From a checkpoint of a small transformer trained on Wikipedia.
Architecture: LayerNorm before each block, rotary positions, tied embeddings.
Training: a variant of Adam for these matrices, 626M tokens.
Each number is 200 + 30 x the weight over its row's rms, rounded and kept within 0 to 999. Layers, rows and columns count from 0. The size before them is the row's rms in percent of the matrix's.

# layer 5 attention output, 384x384, rms 0.0366, rows 186-240, columns 256-383
090,191,186,204,196,202,204,181,178,201,172,218,231,211,231,212,204,266,172,188,215,191,221,197,194,187,212,208,197,218,173,171,170,189,209,184,236,195,188,236,222,233,208,182,164,179,206,215,190,163,220,218,195,201,192,227,211,199,238,159,221,226,230,225,228,245,205,189,215,155,173,143,208,136,199,178,191,223,224,180,193,192,229,225,229,183,190,177,220,177,212,217,138,225,183,180,178,173,206,218,179,270,145,210,260,163,193,147,203,242,214,179,236,205,153,174,196,160,199,244,185,194,149,152,135,150,174,264,191
110,140,208,230,183,174,219,203,170,171,223,268,263,186,244,196,236,217,237,224,215,169,171,294,187,178,199,170,155,235,194,264,200,205,213,145,222,209,188,215,203,196,190,145,204,207,160,185,190,195,173,138,269,180,191,230,202,131,206,173,194,220,157,157,156,189,178,197,211,228,178,182,157,204,194,171,158,174,205,178,160,208,169,206,205,211,136,173,155,219,206,207,137,179,165,179,210,171,239,179,246,224,169,215,183,186,212,183,175,180,217,213,203,221,232,203,205,156,191,255,216,184,184,178,188,194,186,200,148
093,213,138,184,117,168,262,201,191,170,219,172,152,179,194,288,172,183,224,199,183,177,130,271,223,225,239,231,274,219,175,213,230,192,195,173,156,198,158,226,192,235,201,240,177,258,180,219,144,224,222,164,210,155,183,197,198,242,170,212,204,166,151,194,249,174,198,223,220,200,165,193,187,199,242,178,211,211,190,185,198,196,211,184,190,222,196,197,197,184,184,197,203,223,241,202,172,209,228,215,224,188,223,222,178,156,211,149,198,234,208,166,229,226,192,200,212,235,257,225,210,166,198,267,208,205,251,204,233
103,148,173,203,218,197,261,185,195,177,182,176,179,212,237,209,201,224,231,247,256,176,135,224,205,177,218,232,186,283,161,208,233,229,145,131,177,240,178,270,193,240,218,200,220,205,286,256,188,220,201,172,230,175,208,217,220,141,238,176,237,178,179,189,235,224,260,157,189,198,181,188,206,152,237,177,220,226,179,189,226,245,232,186,251,184,233,163,251,120,180,198,169,233,178,133,235,200,220,204,165,226,175,217,187,108,172,172,204,250,187,160,272,144,157,148,219,203,176,183,197,183,207,188,211,183,148,146,262
098,171,212,204,206,180,168,216,163,183,184,177,193,162,226,208,162,238,232,242,161,220,195,187,207,131,197,216,198,182,260,210,187,207,205,205,154,211,165,205,220,146,161,220,222,203,152,200,141,204,208,186,224,246,243,211,218,155,168,172,176,203,208,204,145,204,185,188,171,209,204,230,217,171,195,213,192,213,117,174,240,194,187,205,136,210,203,205,182,194,200,164,189,213,187,168,196,214,239,200,203,210,226,161,153,194,190,226,176,210,230,256,189,178,185,210,203,187,193,204,216,238,194,203,194,241,200,179,160
100,199,202,199,233,238,188,183,236,160,227,200,226,207,202,148,206,210,205,137,196,180,184,217,222,186,235,194,188,152,137,193,146,178,218,271,273,220,223,159,158,217,247,225,192,224,203,154,180,200,209,189,184,203,165,204,229,239,181,200,191,174,260,212,249,198,264,180,207,232,215,162,180,185,158,214,158,200,201,213,181,147,192,179,218,193,160,224,189,186,221,259,218,223,216,183,212,232,213,174,235,186,216,174,143,194,241,185,226,235,202,180,152,206,250,218,211,185,137,237,247,208,224,190,185,218,190,230,177
088,232,231,226,211,201,169,184,180,218,188,208,283,140,153,196,205,242,250,210,223,197,166,207,170,178,167,135,218,206,215,231,174,223,189,200,191,218,214,188,226,203,152,159,208,166,190,197,224,192,180,228,209,232,195,175,240,180,242,201,175,164,193,248,211,163,163,187,222,196,213,255,180,212,176,209,204,219,230,193,177,187,153,241,157,274,229,222,95,218,248,222,210,144,169,230,146,205,203,215,216,174,195,183,239,261,225,227,189,174,234,220,167,265,206,223,189,185,199,171,207,250,170,207,209,140,240,181,180
101,200,155,211,171,183,210,182,201,192,159,175,161,217,225,186,240,206,214,140,192,200,218,182,235,205,194,190,138,219,217,195,213,171,148,197,234,204,181,168,202,217,241,207,194,205,198,198,182,216,216,239,190,170,215,161,230,214,200,217,179,164,217,239,186,203,193,196,186,227,188,187,193,219,174,164,208,219,212,205,159,199,188,222,220,210,206,175,181,207,179,238,178,219,159,169,203,183,195,179,182,271,160,180,213,187,170,173,213,255,220,214,255,173,167,157,215,170,186,190,181,166,146,193,151,161,198,260,182
098,163,207,216,200,198,185,209,211,214,200,199,189,212,236,205,194,240,212,208,118,217,160,162,202,197,244,238,208,176,167,213,161,178,219,199,209,206,194,235,195,141,199,197,218,185,205,198,205,169,206,175,229,234,259,229,182,175,198,172,171,210,235,174,162,181,242,178,156,184,200,211,236,182,174,167,197,144,184,263,164,189,233,162,243,201,187,178,279,141,236,246,252,223,218,137,206,164,205,244,169,198,168,260,266,237,241,161,240,153,152,182,146,213,176,169,165,229,198,222,215,194,253,254,186,193,185,185,237
095,208,188,219,154,198,233,221,203,165,211,172,188,178,171,198,153,134,223,197,188,195,192,214,124,229,207,185,249,205,152,200,200,176,199,218,228,206,206,236,114,221,225,193,204,194,227,234,208,220,212,213,210,195,173,225,189,196,149,216,178,176,176,148,195,216,201,214,230,213,261,202,135,190,236,199,233,201,157,192,253,194,113,197,170,236,213,263,200,201,233,204,245,204,191,284,190,169,157,203,153,232,242,155,196,150,135,255,126,121,250,228,245,249,209,199,221,202,225,192,177,178,213,129,246,217,232,195,165
122,269,215,186,187,238,208,186,222,227,177,191,199,136,206,215,158,169,208,190,197,212,243,156,151,206,213,194,225,194,218,196,226,161,189,243,222,150,236,198,155,204,190,160,235,215,190,227,188,177,196,209,158,172,197,202,185,248,190,221,214,174,210,192,230,199,210,216,190,217,183,211,261,138,219,164,222,180,158,204,200,237,232,212,182,123,184,176,231,164,176,212,289,197,178,180,214,251,225,213,242,161,182,199,187,197,193,210,227,215,193,211,170,194,218,180,195,179,258,224,260,224,253,208,240,188,243,195,155
095,192,184,191,212,231,150,170,214,155,199,167,232,248,166,254,211,203,214,193,207,234,184,168,236,254,183,220,214,241,162,161,239,254,207,218,217,188,216,123,219,201,218,230,206,236,194,215,187,213,215,237,191,155,189,183,197,237,193,176,211,220,210,238,261,223,171,202,186,203,219,248,193,197,228,227,192,229,212,187,208,132,235,232,179,177,214,227,168,216,196,162,209,200,210,182,151,157,218,215,145,187,182,136,189,242,195,206,215,260,206,206,241,240,186,226,199,205,183,175,197,218,217,155,207,197,181,211,220
110,172,240,175,196,160,190,215,175,202,191,224,192,276,205,200,228,233,187,212,180,218,228,217,230,187,253,177,171,252,203,190,233,198,165,220,135,243,190,166,225,197,171,201,258,214,212,175,211,236,191,196,211,176,191,202,185,140,171,193,195,214,148,130,195,202,248,241,208,202,205,171,200,194,208,178,172,198,236,229,215,185,147,231,219,221,179,216,174,193,246,258,191,152,205,204,211,195,200,188,190,181,234,187,226,234,204,184,256,262,199,175,209,192,205,234,218,138,178,194,282,172,270,200,161,149,185,233,170
101,227,171,200,176,192,225,190,181,154,184,186,204,186,232,186,209,225,183,257,196,178,172,236,168,218,205,160,204,191,203,222,267,222,188,154,216,191,167,164,203,242,153,223,196,211,220,217,189,186,228,195,187,177,208,185,244,195,191,195,230,202,187,217,216,223,176,205,170,141,192,233,189,185,260,170,252,193,231,200,205,134,210,226,197,210,224,287,172,205,191,139,238,196,167,232,137,230,193,248,226,198,170,151,213,188,216,223,176,186,159,194,226,176,189,202,186,227,220,230,195,211,175,196,194,180,150,234,165
102,223,174,193,204,181,203,177,210,173,182,181,192,217,206,207,161,171,233,210,261,154,199,219,185,178,194,198,233,178,149,159,158,164,232,154,185,216,218,208,221,200,167,194,191,135,212,227,159,186,231,206,184,219,207,214,167,191,211,171,235,155,191,232,211,207,231,250,219,216,173,203,230,220,166,219,194,167,185,188,235,214,221,198,142,264,184,251,205,193,152,183,190,224,192,230,187,247,231,199,233,157,184,245,198,200,168,228,195,164,202,174,181,252,215,255,217,254,241,202,231,263,185,229,240,185,200,239,163
084,141,209,234,230,161,204,195,197,176,177,168,185,224,212,202,219,146,206,236,215,174,235,145,250,212,198,258,232,237,186,233,205,204,161,196,238,186,187,198,197,153,181,168,213,179,212,186,198,199,188,200,209,203,250,194,240,181,182,202,180,255,199,220,166,205,208,210,230,175,156,154,231,228,189,182,141,202,251,280,176,197,226,142,228,236,212,152,277,170,244,224,172,219,234,174,215,146,173,189,236,216,200,223,209,228,189,108,214,161,166,216,206,207,201,225,168,220,147,166,171,156,216,198,188,180,199,222,182
096,178,238,187,179,144,172,230,246,196,230,205,225,218,145,183,239,169,227,201,210,206,246,195,175,204,191,200,233,212,199,180,181,181,201,235,224,196,205,187,205,204,187,198,238,180,155,242,238,215,176,215,206,236,192,213,151,221,167,200,218,207,179,200,168,257,214,148,190,205,157,203,217,165,244,132,191,202,226,169,220,232,225,178,285,177,152,146,229,171,186,180,279,275,207,187,249,211,191,254,163,245,175,233,203,201,166,210,215,222,202,150,252,176,235,166,221,189,208,230,190,166,206,132,208,214,150,171,209
084,138,201,201,174,182,149,186,177,207,170,206,172,185,171,200,239,214,158,241,164,184,227,176,224,187,186,232,217,228,128,169,248,209,197,154,192,208,173,170,223,189,245,193,163,251,176,200,194,269,162,204,175,141,222,250,200,215,210,224,173,243,198,156,151,182,189,169,195,171,205,211,203,201,198,198,213,248,219,204,215,167,224,209,185,159,237,163,171,218,216,239,188,198,231,192,176,196,222,226,184,236,200,205,203,215,213,173,205,198,201,205,187,204,217,174,164,255,206,211,209,231,171,162,189,155,211,230,194
090,179,202,195,187,147,173,183,195,220,227,181,227,214,192,200,198,226,216,171,170,220,188,183,246,222,197,197,187,210,216,234,201,167,166,204,171,196,201,190,235,210,200,182,187,212,181,174,199,228,171,185,239,225,232,125,201,198,217,244,205,183,206,200,173,149,175,134,226,186,176,186,235,191,164,177,211,189,219,146,169,158,189,250,179,172,211,198,156,174,159,192,166,225,166,215,240,199,191,126,185,196,154,272,155,193,287,178,192,201,224,220,202,168,212,185,157,117,187,219,206,223,172,206,227,165,181,218,191
100,192,241,197,224,179,195,226,203,214,191,187,170,178,167,203,170,200,226,182,210,266,226,144,194,223,191,201,246,172,244,181,171,208,203,262,195,173,226,214,184,137,204,184,216,166,207,186,226,174,164,172,145,201,196,227,196,228,209,152,191,202,222,217,206,247,207,208,170,229,267,191,236,167,167,221,184,224,266,183,172,183,210,175,244,199,224,202,222,163,185,228,232,196,185,129,201,218,231,213,203,254,178,221,197,152,221,187,227,212,204,244,172,234,177,222,213,238,120,195,186,224,152,208,172,179,222,232,170
100,202,190,195,136,161,211,204,223,204,212,172,189,202,176,211,178,255,211,143,173,237,177,207,214,184,248,217,195,229,214,189,181,192,205,153,176,209,204,190,255,225,199,186,240,199,216,176,149,215,204,194,215,199,193,191,221,166,244,170,198,210,193,216,190,265,194,229,194,138,202,218,248,207,134,223,215,258,202,176,216,164,236,237,218,173,278,248,189,201,183,232,150,236,159,189,177,257,169,227,163,200,182,195,226,196,199,264,174,226,163,189,228,174,188,203,218,226,204,261,194,214,176,223,182,237,175,224,248
098,181,214,236,196,212,214,216,180,226,166,199,189,174,186,198,217,194,193,259,133,189,186,154,189,196,192,216,233,263,195,232,207,214,185,198,196,188,192,232,191,172,184,156,250,187,225,221,270,177,176,223,216,180,201,214,186,188,170,214,157,227,200,168,233,251,107,227,208,218,228,177,180,251,173,260,197,247,232,229,208,212,189,237,177,292,219,201,221,210,201,217,218,171,205,164,179,280,198,229,206,167,206,236,246,199,208,235,206,221,287,207,222,246,212,226,234,256,224,163,226,202,154,145,237,213,214,204,208
093,218,184,193,173,162,220,166,190,246,220,210,244,253,220,167,209,203,235,190,219,229,241,222,208,188,204,195,180,234,167,242,172,160,182,134,214,233,185,245,179,228,170,170,201,212,203,229,215,273,185,233,254,216,175,134,173,218,147,231,236,234,164,200,161,268,158,214,250,177,279,216,191,255,223,173,164,302,207,162,191,178,241,179,224,231,178,233,187,225,217,208,254,205,205,182,156,162,162,224,192,205,226,210,214,153,200,231,184,172,207,176,195,217,188,218,221,144,126,181,251,250,197,191,215,234,261,222,202
105,217,190,179,249,237,208,216,179,196,191,192,176,187,202,219,200,190,180,147,219,221,208,164,231,206,219,159,160,130,217,230,177,185,178,237,214,151,209,217,227,192,236,228,164,157,185,195,211,184,220,187,184,206,174,218,223,228,198,215,207,130,233,222,201,239,139,248,203,122,172,261,170,193,223,196,239,235,157,174,179,129,213,246,158,246,192,198,101,203,214,209,180,184,176,225,99,203,191,234,227,158,249,169,222,223,195,230,195,210,186,206,266,237,205,174,201,222,186,178,233,167,216,196,190,212,179,259,151
107,173,226,194,198,192,180,189,191,209,249,218,227,181,191,229,195,189,180,227,277,172,233,227,187,187,145,197,190,221,207,163,230,177,141,220,199,171,195,164,187,226,156,197,197,183,167,239,177,238,167,170,247,250,211,191,151,195,145,245,163,198,121,183,219,195,190,219,187,211,126,203,177,191,230,170,168,196,242,209,187,224,159,196,221,195,206,212,183,183,194,188,227,183,232,226,178,179,179,238,179,207,215,225,225,213,172,242,205,196,242,200,208,224,170,212,188,165,214,182,167,180,231,189,193,150,180,174,156
097,194,196,237,182,216,219,212,186,250,210,213,204,198,174,234,220,193,218,184,198,177,206,240,201,205,171,218,201,220,190,224,203,185,148,184,141,247,247,188,211,210,213,190,226,200,220,149,150,195,225,187,243,174,200,157,169,222,267,227,125,233,157,176,166,171,191,229,178,236,178,172,198,212,231,165,177,198,240,213,147,169,195,226,218,197,180,244,187,207,212,208,213,188,173,199,162,193,184,162,198,214,184,172,219,202,210,203,244,203,197,203,144,261,207,188,173,170,191,226,192,239,183,231,203,197,198,231,153
099,138,214,202,237,297,183,213,193,214,190,195,186,201,200,159,178,192,182,177,205,186,195,224,189,146,184,241,193,205,184,149,159,198,180,201,179,239,168,185,240,167,224,190,183,190,231,171,205,189,195,174,205,178,179,225,175,200,232,194,212,227,195,223,142,176,209,219,241,192,158,154,234,185,209,179,201,229,212,195,216,263,229,193,187,182,217,259,185,222,163,207,163,201,190,253,236,226,182,199,207,152,206,229,220,195,191,179,149,180,173,216,186,245,199,232,182,213,207,215,221,217,198,275,217,181,230,217,251
100,165,199,225,203,168,165,198,188,208,174,238,204,228,212,221,235,181,179,209,190,197,190,205,209,191,198,209,207,211,233,246,204,266,201,236,197,207,192,174,207,200,205,234,210,184,208,149,174,159,234,170,171,221,248,223,227,170,189,220,126,225,201,150,196,232,187,160,171,200,204,208,256,236,191,252,214,198,253,168,216,185,238,205,168,196,169,192,210,162,227,222,210,188,213,226,226,200,202,216,191,215,138,228,263,224,197,187,258,192,185,216,208,213,151,173,197,176,233,223,177,208,177,189,204,177,200,259,208
113,201,197,181,210,223,198,210,232,203,216,209,207,239,172,182,186,168,226,236,158,172,186,167,221,181,197,237,212,198,199,232,185,214,179,243,190,222,203,140,204,161,193,248,253,217,237,130,219,192,189,210,211,203,214,216,212,219,153,258,196,191,189,137,219,187,181,183,210,211,230,234,192,253,217,246,222,170,222,187,196,159,167,230,130,258,176,216,112,241,181,217,217,177,193,258,201,237,190,189,218,155,200,191,171,254,255,212,195,224,247,224,204,206,200,229,179,215,177,187,208,214,213,185,198,217,194,217,219
097,216,198,168,189,213,219,166,238,224,238,220,209,229,171,224,170,182,210,226,234,202,179,183,209,186,210,240,243,193,199,181,193,246,191,196,197,262,216,208,187,191,216,222,248,253,228,163,225,223,181,205,196,187,184,198,176,186,244,228,218,198,204,143,232,161,205,210,204,199,200,254,229,194,229,149,224,214,190,207,189,227,243,200,130,198,216,193,182,258,166,235,206,177,291,240,188,250,196,252,172,188,154,211,185,215,186,182,187,201,184,194,169,245,213,229,148,225,236,205,203,212,180,229,210,205,225,185,264
095,274,221,191,184,246,173,165,168,204,202,261,229,236,207,191,207,186,201,191,203,208,159,235,177,190,215,163,228,181,186,200,232,222,234,216,204,203,230,183,183,214,204,202,188,222,188,193,203,216,169,232,201,193,158,206,217,200,240,205,221,215,175,197,213,202,182,188,197,157,191,168,205,232,185,255,204,209,205,198,201,209,230,229,202,196,204,201,160,215,192,203,182,216,168,230,219,183,204,222,174,221,221,147,256,244,156,178,202,195,218,215,205,182,224,166,211,205,208,250,160,225,188,200,161,178,185,196,199
091,243,226,189,213,227,178,198,197,217,166,182,201,212,189,200,204,189,179,201,179,211,145,183,201,189,184,179,186,185,222,166,166,223,187,236,215,191,253,177,198,177,190,202,237,228,169,177,197,181,167,164,178,155,188,230,185,170,188,215,213,243,219,211,196,174,198,162,167,204,143,147,179,129,297,175,278,174,109,159,177,182,167,237,177,171,190,213,149,151,202,132,206,253,212,253,185,186,130,242,103,195,220,205,209,196,190,172,193,222,222,197,324,218,221,173,235,185,269,189,174,158,219,187,205,210,210,205,264
091,240,215,200,195,257,257,183,176,216,166,230,195,218,163,213,181,188,161,178,220,195,193,193,226,236,197,168,182,240,197,168,240,234,182,202,158,260,183,164,175,217,160,227,216,241,212,171,219,200,249,194,233,221,164,183,206,236,193,198,217,170,175,225,213,236,157,181,166,191,240,181,200,221,122,232,201,199,216,227,211,184,215,160,220,256,240,154,205,195,231,242,180,256,208,169,172,196,249,214,250,194,197,221,297,212,233,196,182,152,206,205,147,141,160,206,227,237,244,231,219,210,253,206,155,201,184,215,202
092,218,216,193,234,192,158,224,201,193,208,181,220,184,153,187,251,216,181,178,211,213,224,194,239,218,201,168,154,174,179,208,168,208,194,225,236,171,214,197,209,217,248,212,171,190,215,195,208,230,159,203,165,208,200,198,220,223,193,225,204,171,222,231,208,208,160,164,196,195,206,216,202,192,233,189,206,246,210,201,195,168,278,195,186,214,211,184,172,244,197,187,172,207,180,203,159,202,231,227,184,206,207,211,208,231,203,147,190,207,176,250,206,236,268,203,151,234,181,201,226,214,176,227,231,224,195,207,226
103,211,160,179,147,212,215,212,152,212,165,172,203,195,196,214,180,179,274,241,173,176,138,228,151,185,220,221,241,209,214,207,253,193,206,151,175,198,163,230,216,210,214,175,171,179,245,235,205,201,195,201,214,153,182,184,186,213,220,188,192,166,207,173,229,205,195,200,187,230,190,226,205,254,161,207,170,221,200,199,238,217,228,206,159,180,204,207,225,190,270,239,254,244,242,178,176,257,161,230,225,206,227,207,171,206,187,192,178,189,181,220,161,267,245,216,216,246,250,224,240,188,227,250,199,219,165,176,262
098,243,214,193,166,207,216,205,191,155,151,140,159,210,194,227,154,251,184,120,194,204,166,163,225,211,212,185,202,195,205,252,194,202,212,204,258,162,220,213,241,215,226,175,168,217,209,218,233,170,223,230,156,148,177,187,308,233,188,179,210,191,254,210,304,182,183,179,199,190,237,170,224,170,200,209,198,189,193,228,168,233,216,216,211,258,197,162,242,221,247,183,228,200,208,183,219,150,224,169,178,156,228,237,225,222,156,185,224,187,202,234,167,242,193,182,195,189,178,205,189,239,150,243,166,199,228,192,188
105,169,211,167,231,220,218,214,237,233,229,197,223,223,172,164,226,173,216,208,187,184,233,197,219,206,248,200,180,225,217,210,198,158,146,214,208,177,198,149,228,189,198,235,213,170,226,168,178,175,203,241,207,218,181,186,235,247,188,241,162,219,168,157,198,235,120,161,152,219,186,217,175,179,179,183,163,200,232,222,180,140,207,198,174,246,194,236,138,246,195,197,197,224,142,235,164,155,144,191,256,217,161,155,221,235,202,172,160,162,228,255,160,226,158,213,171,169,182,188,214,198,194,155,210,190,190,226,147
087,239,208,222,233,229,184,163,188,227,195,257,231,199,167,204,230,135,184,155,224,253,211,230,206,196,246,193,231,152,228,235,145,183,224,190,246,173,228,205,182,206,199,187,112,163,227,183,242,155,200,164,202,211,194,183,212,242,204,210,195,199,203,206,201,197,284,201,201,220,227,207,121,210,161,143,213,192,206,259,161,201,161,189,202,207,213,229,207,163,209,241,189,222,188,218,237,239,196,231,158,264,198,174,235,183,167,275,184,246,215,147,205,175,193,203,241,207,172,256,149,162,233,168,169,230,179,214,205
096,190,168,171,193,178,228,186,157,166,178,174,203,182,250,235,163,232,197,200,187,220,223,230,181,173,229,209,238,215,208,212,235,227,214,123,151,206,188,205,228,189,201,210,225,226,173,214,159,203,253,240,199,196,167,160,195,188,205,145,247,196,194,217,217,153,249,191,194,225,190,196,274,160,208,219,231,102,169,171,199,222,209,169,184,176,175,254,268,141,185,171,187,220,220,187,224,236,207,157,219,190,255,182,170,166,272,205,261,223,133,140,162,207,189,201,194,198,159,182,208,226,254,229,168,220,207,204,208
097,162,151,241,174,177,263,158,208,156,164,172,182,174,225,174,200,199,236,198,241,180,181,211,213,172,182,200,168,224,165,221,214,234,179,122,219,188,171,241,164,234,242,196,216,195,204,214,158,208,217,236,193,176,206,201,219,222,200,189,192,175,219,240,237,125,210,244,289,184,242,163,246,254,170,268,220,146,210,218,254,197,185,190,172,211,220,217,206,248,225,181,144,125,208,273,180,188,179,177,197,161,228,204,211,193,216,182,282,199,164,260,223,197,215,228,150,178,174,200,193,235,178,211,226,177,245,205,179
102,202,223,213,217,233,159,221,168,201,221,207,192,210,196,216,213,219,203,151,166,228,183,237,211,192,233,206,159,175,224,223,197,193,191,204,225,173,214,163,287,184,235,222,183,164,170,167,160,177,204,221,208,192,250,212,236,206,232,193,217,206,215,240,193,196,151,240,184,201,206,197,191,238,142,192,180,247,199,191,277,191,183,167,145,245,217,179,149,227,210,213,166,181,148,199,192,146,196,151,233,228,222,142,212,212,208,212,218,197,177,236,176,189,178,231,172,165,184,198,194,223,198,219,211,206,167,206,160
094,200,241,217,256,165,199,208,195,194,226,188,199,191,173,200,182,214,198,210,225,231,217,157,225,217,218,218,173,177,251,202,225,184,171,226,177,206,193,239,163,134,214,224,202,246,190,222,211,221,211,196,196,199,235,198,216,208,187,177,203,175,235,204,227,210,180,183,160,193,206,205,227,154,200,186,180,215,231,139,190,157,248,214,228,163,201,187,225,209,214,210,185,232,213,204,235,159,204,196,191,250,157,193,191,216,183,180,246,276,242,298,178,190,163,117,162,206,185,260,164,244,136,196,195,141,193,212,195
098,201,175,181,138,182,182,207,204,204,185,186,174,198,164,205,217,212,168,226,189,211,178,177,238,245,213,158,220,215,210,200,227,215,233,204,166,189,192,214,197,241,164,180,177,198,219,186,246,199,183,173,210,190,220,204,206,191,240,225,185,220,204,214,181,241,86,195,164,171,216,164,220,170,205,263,172,195,192,221,175,157,191,261,163,210,265,182,203,194,234,183,143,195,191,167,131,170,192,200,255,118,211,180,236,287,216,196,217,207,167,206,169,217,149,223,183,161,207,214,216,199,216,208,188,200,185,251,146
112,216,192,212,231,217,226,215,257,179,242,198,165,181,165,197,157,202,191,172,226,221,195,196,189,166,252,187,150,136,201,213,153,187,198,201,185,202,224,207,203,171,229,229,239,169,214,167,161,188,213,202,196,161,186,248,185,225,205,174,176,165,207,224,218,150,168,176,226,214,163,210,147,190,141,206,218,236,186,233,172,197,134,223,190,213,239,176,191,214,213,204,214,160,189,213,202,199,181,196,212,191,260,192,174,206,153,206,165,178,252,250,225,232,176,219,217,228,238,160,159,162,195,181,165,193,223,201,153
092,149,162,234,184,199,236,216,216,117,178,187,147,177,201,185,210,180,225,234,229,170,161,208,232,181,189,184,198,235,203,280,219,230,202,175,204,178,150,226,172,206,176,208,222,223,222,215,195,206,230,142,239,185,223,212,282,164,172,180,179,191,176,179,144,221,166,194,219,180,183,201,151,214,187,240,180,189,236,205,184,147,184,219,192,185,160,225,175,179,180,221,180,183,230,186,173,219,197,178,174,184,168,215,194,196,220,214,157,207,237,188,198,239,238,241,190,218,272,195,202,177,176,230,177,190,217,236,214
088,208,170,225,197,191,215,214,217,229,182,181,192,185,237,239,157,174,215,170,209,196,198,193,150,144,195,231,224,204,151,212,173,186,187,176,187,232,207,231,183,216,175,175,216,193,210,221,148,201,224,177,206,234,235,202,172,163,239,183,218,203,190,217,154,192,168,243,207,195,173,155,215,206,205,223,136,167,188,235,235,200,220,262,181,179,164,218,182,236,171,175,134,201,208,231,254,187,136,176,180,142,174,214,181,217,146,188,175,167,199,195,208,154,255,254,234,164,248,174,223,188,203,216,253,194,204,185,250
100,214,155,233,215,212,250,219,203,198,155,231,146,200,233,198,181,183,179,221,203,207,206,226,236,196,219,209,233,251,146,225,195,168,175,143,191,206,123,221,170,203,147,206,187,196,246,242,194,214,290,221,221,188,173,180,180,206,141,197,240,138,143,191,219,210,187,157,199,211,206,211,164,210,185,182,219,163,177,214,171,191,180,250,179,216,199,245,142,238,168,202,228,238,162,245,200,245,178,198,188,187,212,150,186,258,194,253,141,191,209,228,238,228,317,152,226,179,237,204,193,204,214,140,247,204,249,219,182
101,198,199,194,191,241,209,192,179,184,191,219,210,183,206,189,208,208,146,236,176,149,233,239,208,222,181,173,231,209,199,203,210,194,202,206,209,191,194,196,213,218,197,197,175,222,187,150,215,158,194,176,222,184,213,278,185,146,204,183,171,207,173,152,186,234,158,198,211,218,200,215,162,153,194,83,193,275,211,174,152,232,180,166,232,157,189,206,192,253,197,222,137,174,225,113,200,179,279,218,195,211,193,202,154,127,210,153,231,238,173,156,265,137,226,165,203,177,217,244,183,151,169,202,207,231,134,156,227
095,205,126,198,181,222,190,231,216,184,169,191,237,204,187,198,179,181,222,283,200,185,146,229,197,162,174,226,218,178,186,221,167,192,207,163,206,212,195,193,233,230,208,194,223,157,207,216,198,160,211,195,199,189,231,256,145,160,248,179,171,198,236,210,198,180,270,229,185,223,194,189,177,197,178,234,203,135,124,212,161,179,145,210,152,150,180,211,160,221,152,195,184,188,260,220,196,247,158,225,206,140,237,180,142,199,254,220,191,259,245,151,209,149,185,228,237,201,158,143,250,148,207,218,146,226,173,202,191
113,184,187,256,217,199,183,189,175,193,233,210,186,224,208,180,242,215,213,250,171,229,216,207,215,220,171,252,173,202,211,190,200,200,171,145,207,249,145,211,226,192,191,159,198,176,208,218,223,201,216,234,236,195,248,220,199,176,214,218,188,208,211,226,161,173,177,188,211,187,195,206,182,248,190,222,174,212,211,203,222,154,192,196,158,236,181,223,163,225,208,182,196,128,211,210,156,194,182,195,229,161,248,224,214,241,231,221,235,198,190,189,180,211,167,239,207,172,188,153,221,217,208,227,214,206,281,227,220
098,236,210,165,209,213,210,184,213,200,163,194,200,162,228,157,218,183,180,230,174,258,159,135,236,223,242,178,235,235,240,219,246,249,163,198,181,216,179,190,178,224,181,190,249,246,253,225,265,218,202,192,217,205,194,151,238,167,177,151,203,221,191,230,218,191,247,205,170,227,197,199,246,135,208,217,196,175,163,195,197,253,202,129,219,141,217,174,282,157,168,170,176,185,248,159,266,197,193,160,236,198,177,217,198,182,217,192,184,212,155,201,165,157,143,207,185,228,173,187,183,210,205,178,243,173,182,84,213
106,209,173,155,177,199,211,156,197,168,160,213,190,219,187,204,235,239,192,181,182,233,186,223,238,220,186,203,207,228,212,199,223,234,223,196,193,225,194,162,228,254,178,203,177,220,226,191,233,170,220,228,225,210,206,195,212,178,243,175,197,227,182,220,212,212,212,229,206,193,188,182,170,246,201,183,163,216,239,222,251,194,171,184,244,235,154,217,194,208,220,215,169,184,229,215,172,200,112,217,163,220,243,188,222,213,147,185,198,276,234,204,175,215,230,217,183,167,150,190,227,210,233,165,171,172,184,219,199
121,215,202,175,178,195,184,184,224,168,202,210,197,206,225,201,153,190,220,189,222,211,189,209,192,177,217,176,189,244,179,220,161,231,209,232,183,237,205,212,168,239,212,209,195,179,227,242,130,200,245,198,232,236,184,212,176,194,183,148,165,200,185,173,225,196,197,225,171,234,237,197,191,193,194,194,235,199,204,202,225,220,133,236,222,213,193,205,125,198,240,214,216,195,178,227,165,173,174,172,191,197,211,154,185,230,197,185,225,247,249,204,220,206,227,173,231,176,185,201,200,195,253,132,232,192,198,246,162
087,127,175,239,201,197,220,189,258,215,194,185,192,185,223,219,198,235,223,235,257,194,207,220,192,186,157,223,181,267,110,187,188,207,161,139,232,247,146,233,204,207,233,186,229,159,231,236,165,228,220,232,254,192,235,247,185,184,202,197,220,232,187,185,177,250,229,231,199,229,256,138,234,171,142,235,175,200,198,206,193,204,174,172,204,181,196,195,183,183,170,209,186,218,231,217,234,250,233,202,193,181,184,223,162,187,232,299,186,187,183,147,176,198,192,218,255,158,178,223,252,212,248,200,211,212,249,240,138
104,230,192,192,229,191,195,235,189,165,202,203,144,212,183,220,185,179,212,189,194,200,184,207,208,192,231,213,242,143,232,204,188,168,197,189,178,189,216,183,201,232,211,205,154,203,212,186,200,164,266,202,201,214,203,204,201,225,190,156,179,147,191,175,225,219,189,150,166,210,235,208,215,193,188,157,199,223,203,225,153,214,224,199,219,199,188,209,219,235,154,212,158,214,131,163,230,212,227,210,201,255,152,192,226,168,212,219,151,175,220,184,162,222,213,207,166,245,224,217,225,231,161,223,192,215,166,132,176